{
  "n_layer": 14,
  "d_model": 256,
  "n_head": 2,
  "n_kv_head": 2,
  "head_dim": 64,
  "d_mlp": 1024,
  "vocab_size": 1024,
  "activation": "squared_relu",
  "norm": "rmsnorm",
  "norm_place": "pre",
  "norm_eps": 1e-06,
  "positions": "rope",
  "rope_base": 10000.0,
  "rope_fraction": 0.25,
  "qk_norm": false,
  "attn_scale": 0.125,
  "bias": "none",
  "tie_embeddings": false,
  "parallel_block": false,
  "extras": ["local attention windows", "gated attention", "LayerScale", "capped logits"],
  "init": "normal",
  "init_std_qkv": 0.0295,
  "init_std_o": 0.00789,
  "init_std_up": 0.0295,
  "init_std_down": 0.00279,
  "optimizer": "muon",
  "lr": 0.0101,
  "beta1": 0.95,
  "weight_decay": 0.017,
  "lr_head": 0.0102,
  "warmup_steps": 200,
  "schedule": "wsd",
  "decay_fraction": 0.663,
  "decay_shape": "linear",
  "final_lr_fraction": 0.0,
  "batch_tokens": 65536,
  "seq_len": 768,
  "doc_mask": true,
  "train_tokens": 678800000,
  "steps": 10358,
  "dataset": "wikipedia_en"
}
Each number is 200 + 30 x the weight over its row's rms, rounded and kept within 0 to 999. Layers, rows and columns count from 0. The size before them is the row's rms in percent of the matrix's.

# v: layer 3 attention value, 128x256, rms 0.151, rows 86-110, columns 64-127
# o: layer 3 attention output (transposed), 128x256, rms 0.205, rows 86-109, columns 64-127
v86,109,154,193,216,194,234,244,220,186,229,203,233,202,198,201,181,260,209,198,205,211,214,176,197,192,190,237,209,243,198,182,210,162,196,210,175,232,193,203,198,158,198,186,210,250,232,284,223,227,176,158,187,159,171,208,184,190,169,168,171,186,211,193,177,124
o86,101,192,211,265,193,238,231,143,205,189,203,158,195,244,223,166,164,209,194,185,163,209,210,218,194,237,199,204,246,203,216,206,180,231,200,217,198,147,175,195,208,213,256,141,213,225,225,200,228,234,191,192,168,131,216,246,211,188,208,160,182,171,193,239,192
v87,106,180,171,212,237,205,159,220,270,181,207,256,168,196,203,159,219,203,202,224,247,178,202,209,221,173,216,215,151,188,169,184,194,234,157,228,225,139,224,219,229,169,175,185,161,237,258,205,222,168,201,215,181,179,237,215,215,234,171,187,146,190,213,244,215
o87,104,209,234,257,237,200,233,150,164,209,257,210,221,242,201,201,236,224,207,193,197,206,198,217,196,185,220,202,118,208,200,140,189,199,162,229,236,203,208,215,203,209,181,200,215,159,182,215,172,173,218,216,189,174,165,240,176,178,204,226,217,224,163,145,232
v88,112,191,190,175,245,192,168,156,178,132,214,208,178,187,222,187,189,250,229,206,207,180,191,167,195,230,183,230,183,220,190,211,182,188,208,158,199,233,256,241,210,209,173,186,220,185,211,181,151,189,172,232,145,163,215,199,268,173,189,219,258,186,215,226,230
o88,106,164,204,238,170,232,178,133,184,193,249,226,163,211,183,242,214,205,204,258,233,220,178,215,200,195,159,181,183,169,242,223,189,195,195,178,244,196,206,142,204,160,173,194,171,151,191,202,187,154,179,159,218,191,233,168,201,192,188,216,171,139,188,117,247
v89,107,170,196,183,147,146,170,220,158,188,175,161,219,198,176,204,192,216,207,255,246,220,201,235,209,219,184,173,216,178,234,226,240,181,168,213,174,164,203,186,207,199,219,236,158,237,214,172,182,232,193,265,194,193,240,249,202,214,160,262,169,223,203,169,220
o89,102,219,187,184,179,152,170,229,284,199,166,199,164,172,147,248,198,282,182,178,171,263,182,204,188,136,260,211,175,206,143,170,208,173,225,221,154,219,203,231,172,193,182,272,167,225,196,200,204,177,171,215,193,238,191,208,221,155,250,199,181,232,245,202,217
v90,106,260,185,195,258,225,175,190,181,217,178,211,182,200,173,208,203,234,152,233,193,222,229,233,224,267,230,243,235,196,244,144,251,212,218,206,169,222,230,208,184,186,234,203,194,233,199,202,206,270,151,183,192,193,182,136,241,128,189,208,112,243,151,209,184
o90,104,181,231,155,271,173,211,189,240,172,163,165,160,149,178,254,198,222,171,212,189,226,215,190,181,223,222,184,215,207,226,231,184,185,223,242,188,244,236,201,180,240,172,245,175,210,212,231,252,267,204,239,200,240,217,200,184,206,170,199,206,227,180,216,217
v91,114,193,234,203,214,194,239,194,166,214,186,242,210,199,253,265,221,150,222,168,192,141,192,199,215,196,172,168,188,182,202,127,202,164,169,214,224,213,205,213,169,189,172,215,142,199,151,215,160,242,227,254,182,182,172,195,173,212,232,192,267,177,204,268,233
o91,107,133,218,276,185,219,183,150,176,218,192,187,178,222,210,154,227,223,256,176,185,250,183,210,190,191,242,196,159,209,125,203,198,168,228,234,236,227,172,168,175,204,212,227,175,187,177,198,171,243,196,260,164,200,164,197,180,151,171,193,193,208,192,179,185
v92,116,203,211,213,178,261,193,180,256,188,159,167,203,190,237,146,218,209,237,210,227,181,204,210,191,203,199,194,183,203,209,228,187,194,216,248,199,210,185,204,201,209,163,198,238,199,180,200,152,169,229,201,180,167,161,197,148,212,230,162,178,177,159,152,143
o92,107,225,185,154,216,218,160,201,225,187,200,245,204,198,221,137,195,205,181,187,214,148,179,224,193,215,197,178,228,212,193,225,153,217,214,189,174,174,181,240,159,212,166,204,216,215,255,189,199,147,200,201,190,232,188,207,192,205,227,188,173,201,172,198,197
v93,112,244,258,186,212,217,194,184,165,172,195,219,188,167,190,167,222,180,170,174,149,190,191,177,183,228,218,196,161,206,197,230,224,239,225,169,215,235,198,211,180,223,177,217,178,139,248,218,198,218,223,242,200,189,204,229,182,250,211,227,185,199,215,164,210
o93,106,211,221,162,174,170,213,230,232,188,164,198,252,244,143,218,220,153,220,262,222,207,250,213,210,199,165,239,158,179,207,222,141,161,229,119,268,232,200,229,191,238,195,224,182,197,170,171,187,189,205,202,191,184,195,191,184,180,222,114,161,190,162,212,192
v94,096,238,189,169,184,220,222,184,202,202,158,201,166,179,204,161,172,217,153,226,180,231,198,154,223,221,171,183,174,206,188,203,192,219,172,173,184,141,226,139,210,164,161,200,234,191,213,207,197,248,203,246,190,166,143,143,201,255,191,268,222,196,213,234,196
o94,102,178,201,170,161,202,197,258,272,233,150,207,202,211,218,178,179,262,212,235,214,231,230,231,245,236,235,252,218,225,198,224,236,243,167,223,186,187,187,158,182,180,165,235,160,150,211,197,283,220,162,185,230,193,195,164,149,219,170,189,197,218,170,221,188
v95,105,240,222,171,191,189,129,238,191,193,165,236,199,157,153,242,216,167,174,194,190,146,210,176,198,222,193,186,191,166,206,207,237,223,233,176,222,206,281,159,192,183,182,171,193,257,155,220,195,163,254,275,233,154,230,169,245,217,216,187,184,247,232,167,198
o95,100,112,137,209,156,182,229,154,174,189,202,200,164,190,217,183,175,190,129,195,188,187,194,220,170,200,196,163,198,194,172,243,159,270,170,219,199,233,187,205,164,229,178,203,223,210,210,182,195,130,232,172,166,152,159,284,180,241,162,171,259,257,169,186,174
v96,109,198,261,137,281,136,159,206,148,151,257,162,189,206,175,229,234,159,184,224,230,129,232,231,234,210,144,185,215,230,179,176,204,195,215,204,192,213,201,166,167,186,193,266,287,188,190,215,153,187,205,222,195,195,226,274,169,181,133,195,197,192,251,223,211
o96,105,252,197,185,244,242,141,189,206,199,216,221,209,217,219,202,176,232,156,235,253,194,214,221,210,159,223,178,166,191,167,214,248,191,250,225,192,190,212,203,170,199,171,248,182,193,176,211,199,175,173,167,195,162,227,205,186,236,188,189,227,226,203,154,272
v97,104,202,196,293,214,200,228,200,223,200,179,205,184,168,194,157,216,178,204,205,207,210,206,199,172,193,132,177,205,209,227,166,177,214,137,208,223,173,205,259,210,187,224,200,161,138,263,241,213,218,156,183,241,168,212,236,201,189,189,247,168,216,214,200,211
o97,103,224,160,223,259,160,239,219,221,171,226,211,214,201,152,188,182,202,234,190,232,198,231,154,235,227,168,232,262,244,208,218,224,220,254,194,197,202,173,148,188,150,213,193,229,223,210,196,228,266,160,206,259,201,221,155,205,157,241,197,188,209,225,224,238
v98,105,221,273,234,177,174,189,279,280,192,222,216,193,209,244,236,166,207,181,224,194,205,165,199,208,231,239,228,206,182,196,197,187,186,162,219,256,164,188,115,222,216,180,186,199,218,196,180,216,221,176,178,205,219,198,204,170,230,167,230,215,175,246,208,212
o98,100,194,223,257,175,251,224,221,227,184,168,199,186,184,234,231,119,207,227,153,176,275,191,175,172,201,193,222,188,276,178,221,198,166,222,275,257,176,191,137,235,177,270,199,199,165,212,210,228,199,193,212,253,250,197,205,221,229,202,268,189,190,217,230,295
v99,113,253,163,215,221,189,165,239,239,174,203,212,253,180,141,208,179,139,176,172,220,162,230,214,217,163,193,139,234,195,216,150,175,262,229,142,128,158,168,218,257,181,210,201,165,178,175,253,186,221,214,199,211,207,179,238,243,198,236,198,192,214,158,242,181
o99,106,199,173,216,214,179,213,249,223,190,185,164,215,227,220,248,182,215,232,279,237,205,214,205,218,185,217,209,199,157,166,188,197,195,186,221,206,246,200,203,217,179,218,199,206,151,178,177,184,207,253,224,186,195,242,252,236,155,190,230,235,220,257,196,212
v100,103,200,192,239,198,235,222,176,208,263,198,239,198,233,181,231,182,184,208,245,175,236,218,206,238,192,181,209,217,178,172,119,158,163,211,215,152,160,227,180,184,212,192,218,229,229,252,199,182,184,185,254,190,184,187,132,182,192,178,284,203,164,186,239,149
o100,101,162,222,150,245,184,185,188,206,213,171,180,200,225,149,178,149,139,210,177,196,197,223,227,192,174,206,213,177,219,240,177,210,127,196,203,173,187,204,175,174,183,182,174,232,175,186,207,198,265,216,208,235,210,197,178,149,202,243,224,181,246,198,218,191
v101,096,240,150,179,266,177,214,178,181,209,181,231,207,115,248,186,166,194,207,174,161,217,232,173,225,194,221,211,199,209,192,210,196,186,213,245,239,219,181,238,180,200,211,209,163,172,227,193,214,209,187,218,187,224,238,212,223,261,246,147,203,149,135,204,221
o101,093,254,177,181,228,249,190,227,202,200,207,207,198,185,208,195,173,198,240,253,228,176,132,205,201,237,201,207,235,187,250,207,201,238,193,186,199,189,216,201,196,192,155,203,160,269,251,184,167,197,224,291,234,157,226,188,219,216,205,171,221,262,159,211,269
v102,104,193,172,248,121,177,213,218,226,222,208,231,192,235,171,206,160,196,177,224,183,223,213,174,171,211,208,217,196,277,205,146,169,170,221,193,252,164,149,221,185,215,241,261,247,189,212,226,219,199,213,146,218,266,239,232,230,174,272,148,272,205,204,211,221
o102,100,183,167,202,188,200,245,191,141,233,188,203,207,168,184,237,239,222,227,186,181,129,263,204,205,143,243,221,242,236,154,165,215,248,196,214,201,219,186,218,255,180,203,234,206,171,183,221,214,272,203,213,178,269,231,238,198,206,189,210,228,257,248,169,227
v103,113,214,167,226,235,147,152,179,224,186,195,185,230,197,222,241,177,192,249,198,185,187,280,269,228,181,220,183,184,215,212,206,191,195,144,173,197,207,164,212,224,247,178,230,198,192,223,228,207,230,197,188,192,208,251,194,143,176,213,194,196,199,201,176,249
o103,107,199,222,192,181,189,173,219,222,165,210,211,201,191,157,194,178,195,224,219,194,198,237,153,162,158,248,165,152,195,193,235,260,174,202,247,218,178,176,193,126,204,211,233,244,172,205,190,219,197,175,159,227,197,205,185,227,202,205,202,208,173,180,213,219
v104,107,190,186,213,183,199,174,187,196,283,200,165,194,123,191,165,194,154,151,227,245,242,179,197,199,179,234,191,164,197,198,149,200,185,192,194,204,229,216,227,260,235,198,202,209,166,210,215,191,239,197,144,226,285,242,208,243,171,209,199,168,215,213,181,235
o104,103,200,194,148,185,242,237,188,218,229,233,203,230,190,260,171,205,190,191,204,235,137,210,227,232,143,204,172,210,176,149,163,225,199,155,250,208,228,152,242,222,216,205,170,198,195,262,220,159,185,242,166,202,188,233,223,233,173,272,201,145,239,192,217,262
v105,112,172,201,188,162,196,223,206,231,188,208,217,185,137,160,210,229,159,142,249,225,217,230,205,225,181,159,226,168,186,221,194,198,204,199,168,190,174,189,201,216,181,188,252,174,194,162,157,203,226,153,190,208,210,153,192,146,242,200,243,230,226,203,112,181
o105,105,155,137,200,242,234,190,151,185,202,147,179,263,191,195,198,225,188,197,231,173,244,172,178,189,153,194,168,193,189,203,191,229,184,194,217,163,228,198,209,177,206,146,247,205,216,185,196,222,217,255,201,230,230,175,167,159,200,175,187,226,248,222,212,209
v106,116,174,167,178,199,182,180,270,230,238,214,252,215,227,187,215,213,196,168,220,249,229,203,204,177,161,195,198,213,197,164,212,214,227,199,175,182,147,155,185,228,256,210,207,177,274,213,228,212,193,262,187,223,256,213,187,199,194,184,248,222,163,201,147,165
o106,107,208,164,186,203,196,263,211,188,180,179,241,193,157,139,227,206,225,242,231,190,200,271,195,188,177,206,204,164,213,279,220,239,160,194,136,183,266,165,178,151,195,192,186,102,184,194,190,182,177,201,246,197,182,192,169,172,267,200,199,187,204,220,146,169
v107,121,235,166,202,208,209,234,223,260,219,218,240,228,207,234,187,173,202,197,188,218,215,153,120,198,196,157,201,196,208,186,237,230,174,206,180,172,189,230,182,177,231,188,226,202,201,155,186,192,249,197,183,190,183,197,223,240,181,226,190,234,237,158,174,157
o107,113,115,228,196,239,202,187,188,172,200,201,216,169,226,175,181,153,179,164,226,157,212,199,165,196,233,226,192,207,213,226,145,206,136,204,227,189,135,175,172,226,233,181,202,223,203,201,230,99,202,142,198,203,154,216,233,253,181,177,235,204,179,195,213,181
v108,103,229,210,199,221,196,170,262,174,178,192,146,195,211,202,207,264,210,184,244,158,159,162,204,209,204,225,207,151,227,194,171,183,195,174,262,210,224,213,186,186,246,179,193,213,133,214,194,165,244,235,171,215,238,224,227,208,240,207,258,171,160,211,226,163
o108,098,205,178,226,190,168,156,189,219,181,172,173,228,212,189,165,248,199,212,223,165,176,140,148,154,208,188,256,184,182,195,210,211,227,171,197,263,235,206,216,182,228,212,232,197,218,233,200,188,174,172,213,190,218,209,155,197,203,201,216,196,170,230,239,179
v109,117,264,172,188,190,187,192,234,173,175,247,115,170,200,179,155,241,196,197,203,159,209,216,205,193,159,190,175,196,265,192,222,205,184,189,173,126,193,190,227,215,208,189,240,201,229,236,146,229,235,222,239,237,188,188,176,182,185,199,120,225,228,183,197,221
o109,110,199,159,183,230,219,199,173,180,214,232,162,147,207,183,215,240,142,178,197,171,183,186,227,212,191,209,198,257,170,191,180,237,216,189,227,197,145,218,224,184,219,161,191,240,256,196,205,215,184,187,169,238,204,161,156,230,182,194,192,165,266,191,205,165
v110,105,183,217,214,243,170,168,210,196,189,227,191,211,170,161,180,227,195,233,146,143,238,197,194,177,181,200,247,194,166,208,240,224,179,209,214,158,204,213,218,207,201,184,157,187,200,228,210,201,178,206,193,216,204,168,273,223,213,195,201,228,217,161,174,214